From a checkpoint of a small transformer trained on Wikipedia.
Training: a variant of Muon for these matrices, 253M tokens.
Each number is 128 + 24 x the weight over its row's rms, rounded and kept within 0 to 255. Layers, rows and columns count from 0. The size above them is the row's rms in percent of the matrix's.

# layer 5 MLP down (transposed), 768x192, rms 0.2, rows 650-667, columns 0-191
size [ 90 106 107  83 102 109 106  64  95  86  76 116 105 104 118  99  82  94]
[[ 90 139 104 140 134 101  90 115 163 139 101 116 146 152 124 123 163 123 228 165 166 112 120  96 132 122 116 136 116  84 128 106 164 121 114 104 109 126  84 114 162 123 157  91 108 112 162 108 149  97 109 160 154 130 152 155 153 128 113 146 143 151 129 178  91 144  84 115 122 136 129  61 108 150  85 175 156 144 113 165 100 124 132  70 114 108 108 135 136 114  86 120 136 131 149 109 108 115 102 100 101 121 154 185  82 109  97 135 126 118 181 189 101 132 114 109  88 142 117 113 141 105 142 123 121 116 117 152 120 149 166 118 124 134 129  97 146 126  85 110 130 123 145 110 100 130 140 141 148 134 120 152 134 138 124 115 138 121 120 130 128 137 113 112 168 140 139 134 125 141 121 124 110 129 128 147 128 129 128 119 121 179 125 126 143 110 110 134 154 112 173 133]
 [172 185 136 104 117 145 121 131 136 127 145 131  98 124  95 180  93 148 140  90 147 103  69 139 142 137 176 136 160  96 143 140 161 129 114 127 138 106 132  82 124  69 148 153 150 115 179 143 104 134  91 107 116 130 130 119 144 135  95 151  83 129 135  95 109 132 111 121 122 119 146 130 140 145 144 143 143 153 116 151  74 142 125 146 127 131 148 132 143 117 136 128 117  85 132  94 144 174 134 142 157 137 131 147 135 184  97 132  87 128 101 128 142 149 141 164 124 139 123 129 111 137  82 139 131 134 133 104 126 131  89 155  73 114 122  55 127 144 112  96 149 137 141 129 167 118  96 124 127 141 129 145 162  88 136 151 106 129 110 132 119 124 118 137 144 124 153 204 128  92 116 110 123 130 174  94 152 121 165 103 119 110 117 107 165 141 136 102 110 109 134 151]
 [137 123 159 148 151 144 110 126 125 128  98 137 136 114  98 117 134 116 139 148 139 138 155 167 126 163 155 117 127 169 119 118 119 138 132 164 128 133 126 104 137 131 154 119 172 107 128 153 164  81  91 156 146  97 158 107 121 113 112 180 102 156  91 149 100 114 100 129 139 163 138 122 121  75 128  93 146 113 126 112  78 135 127 174 125  92  89 126 129 141  61  74 174 121 153 148 143 156  89  91 168 173 131 121  89 156  89 142 110 116 118 116 130 115  86 143 152 157  81 127  95 124 140  84 119 115 155 106  93 151 130 101 132 137 153 131 126 118 125 138 138 129 155 150 174 178 192 163 113 156 107 137 115 115  81 138 129 139 112 122 136 126 144 116 119 115 117 127 119 119 130 135  88 138 110 130 135 112 132 127 138 131 153 113 128 105 152 142 140  93 176 138]
 [143 137 133 115 120 142 119 151 167 137 109 169 114 127  84 100 140 118 111 134 159 125 162 149 110 122 147 121 154 119 132 140 138  78 139 112 127 156 124  87 117 162 104 132 137 137 153 153 143 114 128 183 105 137 104 134 108 140 139 120 146 160 111 154 110 152 139 119 143 105  92 104  49 125 123 155 106 118  90 137 120 115 128 112 128 105 114  86 154 117 123 161 143 144 122 117 113 134 130 116 155 130 106  96  53 160 173 191 109 108 125 109 126 145 110 118 145 127 162 104 147 139 131 161 122 156 132 114 128 140 114 128 141 176 156 144 151 161 107 131 191 176 123 134  84 107 128 131  70 133 111 159 156 125 174 131 175 158 153  98 175 118 135 100 155 124 124 160 121 123 125 161 132 127 151 123 133  92 143 139 172 127 136 127 130 175 144 154 136 151 134 102]
 [126 105 129 167  64 160 145 148 114 102 118 142 147 156 130 137 118 113 117 165 115  83 115 148 111 158 169 132  90 108 146 122 133 134 114 106 160 134 112 110 149 124 145 106 136  95 156 122 134 111 119 133 164 154 130 127 134 146 149 135 120  89 161 115 141 132 125 134 135 130 151 110 148 136 101 132 165 182 122 154 131 161 127  87 125 126 104 120 156 108  92 163 156 130 125 127 151 133 112  94 141 161 107 101 135 108  91 124 127 124  90 100 206 123 149  91 143 122 104  90 130 154 155 161 133 124 120 127 154 158 117 164 113 114 126 116 159  95 124 136 144 154  92 110 135 142 156 135 123  98 112 142 146  92  88 112 117 136 136 158 114 136  74 157 171 129 114 180 144 119 137 146 121 133  62  98 171 144 130 151 114 138 128 113 135  98 122 173 143 203 140 129]
 [124 109 159 140 115 140 135  94 135 125 134 175  77 109 145 125 156 158 173 109 128 111 161 120 120 122 131 142 109 159 155 158 144 118 117 122 140  98 125 151 150 159 119 145 160 164 122 146  96  77 194  99 116 139 120 125 153 164 114  74 115 134 170 152 152 121 137  85 127 156 115 102  83  95 142 113  97 146 150 105 138 128 148  87 143 103 134 120 115 102 117 137  97 123 127 102 150 145 109 145 148 120 123 123  98 124 115 125 118  89 151 112 133  94 159 135 139 133 160  63 115 145 147 105 112 113 147 105 120 120 167 123 123  93 117 122 122 106 160 110  92 135 176 129 150 105 146 177 141 113 178 175 168 129 116 138 159 169 101 126 135  91 151 162 135 118 115 158 111 143 144 124 137 162 151 164 147 133 133  67 160 131 149 146 124 109 159 131 130 116 125 149]
 [116 136 110 110 137 107 155 154 144 129 172 127 140 106 125 115 167 155 136 113 125 152 111 136  98  91 132 133 131 185 133 102 114 122 115 133 130 124 145 129 140 119 115 127 138 115 109 111 177 133  93 201 166 117 158 100 127 133 157 177  89 108  89 112 120 146 170 130  97 143 179 142 117 139 117 121 179 129 148  98 137 116 137 110 125 163 114  39 130 131 135 104 157 168 122 122 108 127 137 131 147 110 141 112 151 152 107  84 111 166 148 169 174 106 155 153 134 136 155 106 145 150 138  97  97 108  97 158 137 114 121  97 130 115 136 109 103 133 153 127 154 144 140 135 150 126  83  94 149 121 106 129 141 165  66 138  96 115  87 125 119 134 120 142 153 106 111 109 126 143 151 136  68 113 121 153 121 145  96  99 131 143  86 121 121  93 107 138 132 133 125 144]
 [ 95 184 105 154 138 166 126 157  98 111 101 108 146 164  81 144 108 116 136 138 159 156 186 131 119 177 120 170 127 126 104  63 110 116  85 122 150 170 116 121 127 104 120 168 143 135 113 131 206 121 130 132 118  98  64 131 141 122 106 127 105 133 122 107 149 148  89 124 114 133 137 150 171 157 141 123 117 129 128 158 103 193 130 124  98 126 130 144 135 148 158 124 182 109 125 117 155 140 145 144 172  99 119 147 125  92 148 142 143 131 139 134 130  96 120 146 121 101 130 162 190  94 141 130 139  97 131 134 100 134 139 126 139 133 136  95 129 126 143 102 129 120 129  97 139 137 159 153 131  96 158 105 126 124 139 139 118 126 128 111 125 168 143 123  98 105 160 153 132 106 141 130 112 147  85  98 134 164 136 106 145 130 140 152 115 178 154  92 120 114 110 112]
 [149 141  99 103 106 125  95 149 150 101  96  82 106 149 140  55 155 151 153 123 126 123 119 154 118 104 141  84 135 123 105 130  99 122 132  99 120 161 103 175 130 142  96 123 103 119 139  95 154 138 103 118 155  81 152 137 141 118 117 115 107 155 155 178 104  97 160 127 118 124 156 123 146 120 139  93  75  98 185 125 147 115 178 126 116  79 167 156 154  94 149 151 144 133 133 123  96 137 170  88 154 123 120 110 145 114 137 150 100 103 182  94 149 168  97 112 137 131 119  81 142 159 139 143 142 156 128 145 109 110 107  94 123 129 126 116 138 109 158 159 108 131 130 123 119 122 144 125  86 126 136 146 103 138 138 110 125 147 109 162 141 117 125 156 141 137 189 146 129 116 136 157 135  92 155 128 122 164 104 116 123 131 141  81 154 137  96 108 109 134 146 150]
 [151 135  69 153 130 158 121 126 105 174 136 129 118 140 136 110 130 107  89 175 155 198 130 133  88 101 109 100 161  96 142 145 135 149 119 132 132 153 166 118 104 133 147  96 124 131 168  94 146 143 147 127 152 147 129  88 121 142 117 164 135 127 158 140 151 151 143 134 123 130 113 129 152  76 137 204 118 115  99 109 109 154 132 122 150 144 126 133 142 130 130 163 138 153 114 156 177 103 141 116 143 151 100 107 135 132 134 153 100 137 135 144 110  99 128 124 138 108 133 103 152 167 152 118 140 114 138 174  95 112  98 127  95 106 127 176  74 114 145 171 170  89  86 143 118 111 144  72 104 136 108 119 118 124 121 124 147 142 119 113 116 135 115 142 143 100 145  46 124 118 118  93 130  68 146 114 116 151 158 159 118 142 134 145 132 121 135 133 138 132 139 138]
 [140 146 123 191 177 142 109 135 119 121 125 151 161 140 127  96 136  92 139 136 133 127 172 102 117 122  94 107 117 156 140 178 139 141 111 145 165 125 129 144 115  80 146 129 122 150 128 151 106 107 125 113 161 158 136 130 106 105 113 133 111  88 108 140 135 155  82  97 132 147 121 106 171 154  64 168 107 121  47 122 106 138 133 160 109  74 152 149 141 118 125 109 136 135 121 130 169 148 124 139 134  91 126  97 130 145 163 117  92 136 109 133 102 151 163 137  90  70 165  83  94 135 161 149 114 136 140 126 163 118 111 127 117 103 119 107 122 141 117 153 148 121 135 116 114 136 129 150 147  75 151 111 157 123 124 143 113 116 113 119 173 146 119  90  84 146 128 116 130 155  82 160 142 132 152  95 127 137 123 133 120 104 111 145 159 125 173 130 137 126 164 112]
 [124 143 158 145 146 119  92  89 138 150 114 108 146 151 108  85 143 110 155 123 112 110  98 129 151 128 107 118 142  96 125 152 142 141 121  74 102 130 106 155 106 110 168 151 102 124 121 133 132 152 135 115 108 124 122 145 129 109 113 158 134 151  94 103  96  98 123 113  93 112  76 158 136 121 145 147 118 167 149 174 152 146  73 128 129 192 102 116 139  96  95 154 132 135 150 116 147 133 152 114 111 123  86 134  53 142 127 128 108 132 112 136 152 147 128 144 110 136 146  95 112 153 131 130 110 136 150 143 122 158 139 112  89 118 106 163  85 121  93 158 124 131 130 110 132 150 133  80  79 123 109 155 145 145  99  96 114  84 118 125 117 115 133 183 139 129 125  70 132 110 126 138 184 143 114 127  97 123 145 128  96 182 121 124 118  99 162 103 120  99 173 147]
 [165 171 126 139 142 155 164 113 140 129 114 127 147 114 114 127 119 129 131 134 141 125 144 152 106 126 179 141 153 111 146 142 153 154 118 154 145 122  68 122 123 105 164 129 119  99  90 133 143 149 131 145 134 115 145  92 125 125 157 134  81 102 141 155 110 166 181 124 133 120 111 105 101 140 139 144 173 139 107 146  66 150 138 117 146  93 159 107 120 134 124 171 133 130  69  97 162 158 143 168 154 126 155 110 157 112 153 127 151 122 101 148  64 144 102 151 111 119 183 131 134 125 132 113  97 152 122 112  97 107 149 126  88 137 133 131 110 149 119 122 138 109  58  85 175 111 143 149 154 101 119 117 174 161 146  69 134 158 103 140 149  82 129 146 149 131 128 142  99 136 122 158 118 129 135 114 123 103 132 143 112  73 127 127 116 109 152 137 132 143 120 113]
 [135 134 161  97 117 138 139 112 182 103 149 134 120 108 131 152 134 122 121 107 145 125 146 113 106 134 129  85  99  99 165 128 123 157 143 138 152 125 144 113  79 140 150 120 118 138 163 152  73 174  94 126 130 141 125 122  91 177 119 135 148 132  91 112 134 152 153 112 117 129 176 142 145 127  98 127 129 118  82 151 152 149 192  87 133 116 153 137  77 136 132 107 111 135 181 156 178 105 114 152 118 163  72 129 105 122 141 116 153  99 101 112 113 127 141 121 127 131 120 146 145 121 139  99 102 112 148 162  82  89 120 163 105  91 155 158 112 143 152 137 127 116 119 114 109 116 149  96 173 140 133 134 155 118  88 105 122  92 108 122 112 100 105 139  85 149 116 124 141  81  88 122 138 124 118  92 125 186  97 122 117 144 100 114 146 122 140 140 123 172 118 140]
 [109 123 162 133 146  75  95 113 123 118 181 107 104 142 101 159 126  89 155 139 140  98 141 151 140 113 126  94 118 151 113 132 126 145  99 124 125 178 166 139 145 106 105 155 114 167 116 154 145 100 135 135 130 158 134 152  80 134 111 121 146 140 171 163 141 109 163 140 157 120 130 104  87 145 140 144 108 104 110 122 125 144 117 125  89 150 134 162  79 114 101 159  91 109 151 120 129 162 133 140 106 138 105 157 143 106 133 158 107 127 101 167 163 125 161 133 105 111 133 126 149  96 150 120 157 157 136 157 139  88 157  95  91 151 121 149  87 121 140 135 151 130 118 146 106 116 147  68 104 122  83 128 156 151 142  83 125  95 130 141 117  94 128 132 131  65 120  85 144 171 128 179 131 144 151 102 125 124 109 145 138 125 133 150 139 133 131 191 121 159 133 118]
 [138 121 117 152 119 144 177  21  95 133 124 172 136 137 124 102 144 126 131 168 159 152 160 125  72 104 138  92 130 143 104 142 126 148 152 110 116 140 130 112 119 157 154 139 156 139 136 101 133  90 143 105 147 153 136  99 141 142 124 120 172 122 137 104 126 108 161 121 123 118 140  59 162 116 112 135 115 108 157 126 175 122 124 116 157 127 135 135 145  82 113 136 170 133  95 104 148 119 143 143 166 123 119 139  77 107  99 116 153 147 152 119 155 139 135 168 151 160 102  82 107 101 154 128 153  89 118 136 141 132 108 153 175 106 145 136 104 133 157 124 146 116 134  93  95 138 135 160 149 113 112 163 119 123 160 161 105 116 139 122 130 150 128 121 123 110 124 164 117 149 131 155 108 169 144 145 179  93 122 126 113 102 152 130 146 104 150 125  91  98 139 116]
 [133  95 151 154 118 121 130 141 117 112 135 118  91 100 149 114 128 131 123 137 124 146 101 130 147 157 133 136 147 132 139 132 126 107  80 102 162  82 138 113  82 153 119 106 107 151 102  79 151 145 106 163 150 142 105 125 132 121 183 168 150 137 143 165 160 155 104 108 115 145 125 106 150 175 125 135 145 100 139 112 118  97 115 111 127 173 114 138 123 125 120 146 123  91 175 127 140 110 139 120 109 108 145  99 132 179 105 143 145 133 153  83 128 147 110 119 120 155 110  87 132 117 140 112 121 166 105 125 128 158 141 132 139  96 135  84 117 105  81  85 107  91  89 148  95 156 105 134 129 131 117 156 138 183 135 121  99  94  94 137 173 125 123 117 161 127 131 108 125  81  74 112 142 152 147  96 120  57 171 132 161 130 129  96 121 126 103 149 151 110 140 164]
 [142 142 152 136 142 104 115 179 146 125 134  99 156 153 136 138  83  95 136  83 157 126 119 112 113  86 162 119 114  82 123 147 129 126 102 161 139 134 112 113 129 156 134  93 163 182 168 121 106 106 120 134 169 122 141 120  90 116 138 135 126  90 118 124  78 145 119 136 167 131  96 104 168  89 145  93 127 130  89 159 141 126 130 175 119 164 123 107 146 153 132 119 130 143 111 125 106  88 135 105  92  71 103 127 128 106 138 130  95 130 154 132 121 110 114 136 109 131 138 135 161  83 164 135 175 138  76 100 128 108 121 137 119 125  78 106 132 152 126 132 161  98 109  76  88 120 113 151 143 114 147 163  75 126 152 147 140 134 137 119 183 153 139 142 133 136  82 119 132 151 116 116 143 120 133 168 135 157 135 142 156 140 110 127 133 118 141 120 100 116 160  81]]
# layer 5 MLP up, 768x192, rms 0.2, rows 651-668, columns 0-191
size [106 107  86  92  99 109  64 103  87  80 110 105 119 109  96  82  95 103]
[[ 98 117 126 124 141 114 113  97 161 121 102 159 111 121 157  99 143 162  85 133 105 114 112 147 108  75 119 136 101 103 138 147 160 153 128 120 135  95 147 107 133 111 112 102 102 144 112 152 131 132 137 126 104 136  87 108 115 120 128 121  99 165 176 168 129 114 119 111 133 161 110 111 183 112 158 151 146 135 111 167 108  93 116  83  94 159 127 150 123 112  52 122 161 119 113 140  97 192 120 131 123 106 142 120 146 163 152 108 127 156 102 146 117 176  88 115 127  98 171 144 118 127 166 148 140 118 126  99 130 131  70 157 153 134 169  90 143 146 109 132 128 146 148 146 148 136 122 107 110 127 115 109 122 128 150 100 143 117 115 140 105 125 116 118 160 104 139 183 155 144 129 114  91 131 151 130 118 150 118 131  90  95 110 140 105  92 108 132 128 107 160 191]
 [107 125  43 119 170 123 109 100  85 132  87 102 152 130 124 105 129 109 175 118 109 151 105 141 155 125 126 143 117 115 110 146 179 126 115 106 100 103 118 151 134 134 122 133 119 105 135 139 173  73 101 155 121 108 141 169 107 100 166 154  99 120 112 118 130  96  70  88 132 116 160 154 109 150 130 101 133 155 113 152 130  95 138 169 109 135 124 111 155 123 120 121 125 128 166 127 134 120 139 106 126 128 160 142 141 165 124 137  99 173  83 129 149 110 116 125 141 150 114 146 143 138 113 149  95 121 122 139 112 151 117 109 139 152 110 137 131 130 129 106 158 133 109 129 102 134 162  97 104 106 120  91 177 131 122 136 179 111 112 111 150 134 126 122 152 150 111 160 154 134  67 144 146 111 140 159 107  76 134  97 189 118 109 103 152 115 120  93 139 101 101  89]
 [136  91 118  83 186 105 144 118 155 141 134 159 134 106 136 134 136 168 146 109 100 116 118 130 143 148 131 102 138 162 137 140 164 124 101 126 112 161 126 108 107 139 122 152  95 109 158  61  89 174 170 128 121  50  92 128 164 145 110 146 119 128 119 108 101 118  93 105 102 138 118 117 114 150 130 152 161 133 154 114 111 122 119 138 140 117 103 131 127 124 138 128 172 124  97 137 155 154 148  93 133 146 128 125 105  85 143  88 143 174 146 102 143 106 140 124 120  87  99 118 126 115  94 103 158 128 156 156 143 119  95 128 151  51 130 113 137 137 133 191  88 113 122 144  99 141 122 160 135 111 137 168 160 150 113 149 132 137 144 129 129 146 114 114 133 159 133 145 103 150 101 123 129  78 155 145 122 131 123 124 133 116 170 129 161 127  81 149  90 119 158 136]
 [ 70 104 136 114 129  86  88  97 129 171 120 142  86  94 146 157  89 109 137 117 109 131 124 113 141 154  92 123 154 157 129 136 124 102 116 111 163 104  93 117 114  92 165 138  92 132 123 120 139 130  77 145 136 133 136 180 186 135 112  83 130 155  55 132 106 178 142 137 141 134 142 149 103 112 153  95  97  64 102 119 120 157 130 121 142 138 118 118 112  85  84 113  91 139 108 158 159 102 135 128 161 147 123 127  85 132 127 115 122 137 166 106 153 149 122 108 107 150 156 114 122 101  93 148 132 127 107 129 121 128 120 139 148 104 133 123 114 118 108 119  90 134 116 153 130 100 105 116 123 114 146 125 147 112 142 120 117  95 133 107 100 114 117  93 148 135 161 115 109 123 130 140 149 166 153 139 112 138  68 155 116 150  95 118 136 136 144  81 143  77 141 115]
 [127 131 134  95 139 151 161 149 140  78 123  98 161  88 140 120 121 137 103 136 128 138 112 147 143 128 119 185 133 131 153 140 121 158 122 125 150  91 149 136 123 127  96 136 172 117 154 161  90  71 118 151 112 139 120 147 145 148 145 138 109 180 142 109 141 167  83 142 103 115  83 143 121 111 134 118 140 128 107 149 125 124  80 143 103  97 132 126 139 147 100 118  77 170 142 115 111 114 126 148  91 126  80 120  98 109 139 180 158 147  87 116 143 145 147 147 114 184 139  98 132 138 126  99  99  95 127 130 161 119 132  99 108 132 127 116 111 131 157 136  94 131 167 130 136 152 102 127 116  65 132 146 109  88  92  72 121 131 124 105  88  93 139 146 116 105 133 148 116 137 122 158  81 132 126 137  81 177 117 100 111 158 107 108 134 119 153 132 147 155 138 127]
 [121  95 116 165 123 119 137 135 138 170 101 117 161 173 141 130 123 160 151 135 141 145 136 114 105 123  63 107 124 105 134 111  91 150 153 110  99 137  74 137 121 124 109 118 125 144 157 107 133 126 205 117 143 138  94 117 118 163 102 120 135 184 133 140 149  97 148 144 149 121 129 176 155 184 142 158 136 115  89 155 152 130 121 154 161 109 176 138 100 130 113 117 119 170 121 127 147  91 129 145 138 113 106 139 106 105 124 152 144 128 131  94 126 151 145 146 132 114 133 102  73 150 121 149 118 119 145  60 155 175 120 132 136 147 102  84 140 109 144 128  79 117 108 134 101 160 104 134  68 145 103 146 120 122 142 126 120 149 110  64 115 131 111  82 109 125 129 105 159 106 123 108 120 129 106 154 136 104  94 138 127 120 128 152 126 143 108 116 156 137 117 157]
 [122 121 142 128 157 141 108 135 138 143 159  97 160 124  97 156 108 114 152 106 126 142 110  92 141  95 102 145 102 112 134 103 124 172 127 151 139 126 166 162 162  82 115 135 117 154 100 119 128  33 147 135 164  78 120 172 104 157 102 161 133 137 122 146 160 126  85 134 152 116 119 157 124 122 149  91 142 104 179 134 100 120 113  93 124  93 149 134 127 152 161  85 129 114  71 146 104 163 124 103  99 143 111 144 158 159 141 121  69 144 153 117 156 188 125 116 117 104 129 143  93 153 141 116 125 127 134 137 139 132 118 152 119 115 114 114 127 150 112  99 151 148 133  81 111 115 127 159 160 136 130 112 142 140 121 114 152 121 144 124 150 162 120 118 134  68 144 133 143 121 119 147 127  96 183 105 136 142 139 158 133  92 100 133 120 111 116 108 165 149 109 122]
 [103  86 119 147 118 164 156  66 144 103 119 104 179 144 188 163 114 126  92 102 160 141 139 140 127 129 105 113 116  81 105 174 159 145 160  68 149 135 134 172 122 154 129 133 158 129 137 114  94 170 133  99 114 149  98 125 125 172 128 152 178 112 132 157 116 129 162 121 123 138 158 101 111 113 123 116 118 132 106 136 136  89 131 123 176 147 146 118 115  88 119 126 104 105 125 127 140 127  76 147 149 128 139 111 117 125 123 164 165 118 128 157 135 133  96 128  93 141 100 155 137 126 133 122 155 142 101 163 120 118 161 117 156  97 130 127 170 121 160 154 109 143 102 109 145 145 155 106 146 130 170 128  95 116 131 112 105 123 126 104 109 127 163 149 139 200 135 124 130 150 131 120 190 118 146 131 111 139 141 120 153 161 144 130 126 126  96 142 137 137 188 126]
 [ 67 117 138  98 156 139  83 123 136 133  74 103 141 134 107 113 125 151 158 142 120 132 140 135  97  99 107 133 137 155 161  93 175 157 114 133 115 133 152 114 137 125 100 164  82  73 155 122  99 184 131 135 129 133 175 108 166 109 115 171 109 133 144 123 151 127  72 145 124 128 109 151 140 154 141 149 136 119 147 128 135 123 127 174 122 142 106 122 152 149 162 105 131 164 178 104 149 112 135 126 147 128 114 136 129 123  92 107 132 132 125 102 163 121 169 146 109 118 118 173 125 154 124 128 134 132 123 105 150 115 156 108 136 165 144 148 126  93 153  91 125 182 115  93 150 133 109  94 150 107 116 142  95 126 166  90 186 147 133 167 133 127 129 100 130 119  96 135 127 129 122 156 124 146 169 119 124 110 119 145  89 128 114 143 180 107 170 118 103 130  88 101]
 [ 96 113 151 127 106 134 115 133 130 133 110 139 111  75 167 142 145 112 120 132 120 176 160 131 162 101 154 134  73 174 118 112 120 119 107 118 119 124 129 168 142 112 147 117 121 165  96 123 103 121 136 132 131 147 103 176 114 102 176 153 122 139 156 113 110  91 145 140 149 160 108  95 102 159  97  98 104 109  95 124 122 145 159 164 112 104 166 138 146 131 128 116 136 120 130 115 158 178 168 116 155 159 117 127  89  90 109 134 169 140 129 101 103  97 167 120 124 119 133 134 130 111 141 123 140 118 142 123 146  89 119 154 136 108 146 134 149  76 104 133  99 161  83 176 131 155 154 125 152 127 104 123 119  75 114 196 101 132 165 119 121 136 140  57 108 121 134 108 118 100 160  92 143 134 136 139 106 128 154  92 131 154 126 140 113 148 138  94 139 151 110 156]
 [124 122  73 116 121 123 138 128 143 144  97  93 126 161 139  75 141 105  95 113  79 138 143 143 170 135 127 125 136 135  81 115 140 112 129  92 130 149 139 120 147 133 121 123 139 138 162 132 100 102 102 145  82 111 115 151 130  92  91 136 113 125 137 132 131 143 143 104 124 125 129 116 105 131 109  83 136 149 180 123 125 154 105 142 135  98 143 140 112 102 156 156 119 151 134 113 142 127 138  97 155 103 135 135 162 136 118  90 133 124 161 155 125 161 103 132 135 180 170 142 129 167 100 141 107 167 157 142 198 167 112 137 160  91  94 124 146 123 141 143 115 144 134  79 150  93 131 159 155 126  78 179 141 112 136  77 125  89 139 146 148  96 155 104 145 144 114 162 115 120 107 184 156 102 119 138 105 107 107 105 156  97  88 154 108 129 155 138 118 127 137 155]
 [ 95  98 114 111 116 115 117 144 162 121 146 118 136 171 126 157 154  95 102 108 116 106 170 140 107 108 116 125 135 148  78 159 109 121 138 132 126 110 165 118 158 203  82 136 107 114 116 113 127 121 103 185 171 110 141 168 102 116 130 162 133 133 150  93 117  88 145 126 130 163 117 102 178 123 101 127 128 114 101 132 126 147 116 136 125 129 147 138 116 119 131 140  95 117 138 143 149 113 106  91 117 141 115 139 176 113 163 130 145 148  88  84  88 114 133 161 105 111 135 116 156 154 117 130 175 117 121 144 108 120 106 158  78  86 131 126 148 111 129 135 111 164 110 116 118  80  90 102 110 159 114 144 173 130  79 123 111 177 116 119 148 118 172 118 105 124 128  92 115 162  80 118 112 146 127 121 113 154 170 128 107 101 152 137 126 164 129 121 154 121 114 114]
 [134 138  88 111 157  94  82 148 116 148 119 137 151 127 143 188 122 139  89 157 103 103 119  93 132 142 123 108 139  88 153 115 184 147 137 155 143 152 121 134 161 111 141  96 126 142 118 131 155 123 138 198 125  61  97 179 133 141 114 141 148 149 114  76 126 149 156 107 114 117 137  78 137 124 137  98  93 105 160 111 122 119 138 128 120 156 140 163 153 168 126 130 148 126 150 156 105 104 122 152 129 148 105 146 111 142  94 132 138  74 126 113 115 102  94 126 111 158 161 130 146 145 106 126 133 137 181 154 117 127 156 109 137 140 140 115 148 110 161 126 122  94 151 159 111 109 115 108  90 135 124 159 104 126 128 114 128 119 148  78 144 164 144 127 146 131 138 121 117  95 122 118  72 152 127 119 104 147 122 111 147  90 116 104  84 139 129 122  83 137 185 124]
 [102 163 125 145 128 114 127 160 125 140 181  99 138 116  88 112 125 166 114 100 148 118 167 140 126 132 179 138 130 130 125 159 180  95 143 126 148 152 171 146 122 164  90  89 188 156 150 155 135 127 138 181 121 160 143 128  96 141 135 138 122 182 180 151 135 103 128 108 169 165 112 180 132 146 131 130 142 110 111 142 150 139 103 150  86 137 120 146 130 136 106 146  95 145 132 108 140 128 108 112  94 155 155 137  76 148 105 126 180 139 109 127 125 122 130 150 134 134 148 133 122 116 126 142 167 111 124 127 143 128 143  83 118 129 141  87 101 135 135 107 121 144 127 128  86 125 119  94 115 151 114 141 100 137  78 149 100 107 188 136 133 114  96  96 162  90 103 139 161 123 128  81 115 142 165 111 126  95 114 138 119 130 157 132 145 118  99 127 152 157 131 159]
 [121 114 138  79 114  96 168 128 152 120 131 156 124 129 145 133 149 123  98 129 122 134 120  96 155 111 121 169 129  96 132  95 148 138 126 157 132 176 122 153 168 117 115  85 131 158 118 164 163 111 142 148 132 166 172 100 113 145 169 130 181 139 156 109 135 123 129 175 120 137 144 129 150 123 127 135 115 140 110 157 138 124 143 146 112 117 103 179 179 112 157 111 146 175 169  83 102 154 170 144 122 152 126 117 103 119 115 157 127 164 120 106 118 164 109 123 158 163 112 124 135  90 100  76 109 121 125 118 155  83 115 103 110 121 146 123 106 170 140 101  87 147 148  79 132 140 144 142 182 120  69 133 117 108 128 139 127 125 114 122 142 114 117 107 126 140 107 176 106 126 105 107  77 112 143  90 134  97 144 138 104 119 144  93 145  89 107 114 126 110 142 128]
 [177 157 119 153 114 152 139  79 148 135 128 108 146 141 161 179 131 145 114 153 109 135 162 156 149 125 151 121 100 122 110 125 119 138 129  87 145 108 138 108 119 135 146 115 117 132 170 158  99 105 114 170  78 111 112 176 139 163 124  86 116 143  95  95  95 126 162 150 106 149 174 121 138 133 102 123 117  98 150 129 137 118 122 143  89  96  98 104 165  92  91 158 145 120 132 112  80 154 108 111 142 110 116  87 117 142 134 168 111 160 111  85  87 132 125  84 127 120 111 147 134 117 138  97 157 145  92 125  72 143 135 115 142  66 102 114 158 146 117 153 100 126 120 112 130 118 131 155 131 155  92 117 124 130 116 151 116 106 117 124 141  86 134 134 167 139 160 128 157 122 120 111 116  82 116 177 109 146 127 131 144 146  98 156 131 136 134 154 180 120 121  98]
 [122 104 100 156 117 150 205 125 134 102 138  59 136  83 141 120 131 122  96 164 100 129 142 120 132 151 100 113 111  99 122 107 128 156 117 125 105 107 142 136  83  87 127 110 129 100 122 145  93 148 186 132 135  68 144  93 152 154 122 120 126 132  98  99 124 123  86 120 117 108 117 149 106 114 142 135 106 119 182 132 152 102  94 156 137 107 177 142 148 124 133 142 133 127 136 110 121 129 138 117 139 110 152 116 134 139 101 136 127 147 146 134 124 107 114 146  68 101 106 137 112  97 142 104 105 136  52 164 122 108 118  82 122  98  70 129 110 133 148 101 147 143 171 122 136 141 110 148  86 116 110 125  98 154 125 116 139 111 132 121 131 144  98 143 116 100 160 124 129 171 116 138 148 146  77 134 126 100 137  97 146 113 100 121 105 177 157 116 143 114 102 149]
 [100 149 128 127 147 101 177 146 141 149 119 102 118 136 129 190 112 112 103  91 114 122 145 117 165 128 140 129 145 132 147 139 129 105 115 158 138 139 139  90  70 117 153 130 116 185 136  96 132 143 155 105 131 134 163 121 160 151 140 151 106 158 169 106 128 106 141 133 147 138 153 134 192  83 144 158 128 151 126 129 174 129 137 133 141 126 138 148 140  98 155 147  64 152 128 153 139 169 114 142 121 169 140 163 111 135 160 123 117 145 137 142 132 105 158  68 120 148  94 141 124 152 106 123 143 132 125 173 161 103 123  96 146 119 164 115 135 147 184 134 147 116 115 162 149 135 140 107 160 112 109 121 109 115 142 137 147 104 105 150 161 109 112 113 111 131 121 143 132  84 157 122  66 119 127 125 155 127 129  92 145 168 167 166 125 129 155 125 112 166 144  84]]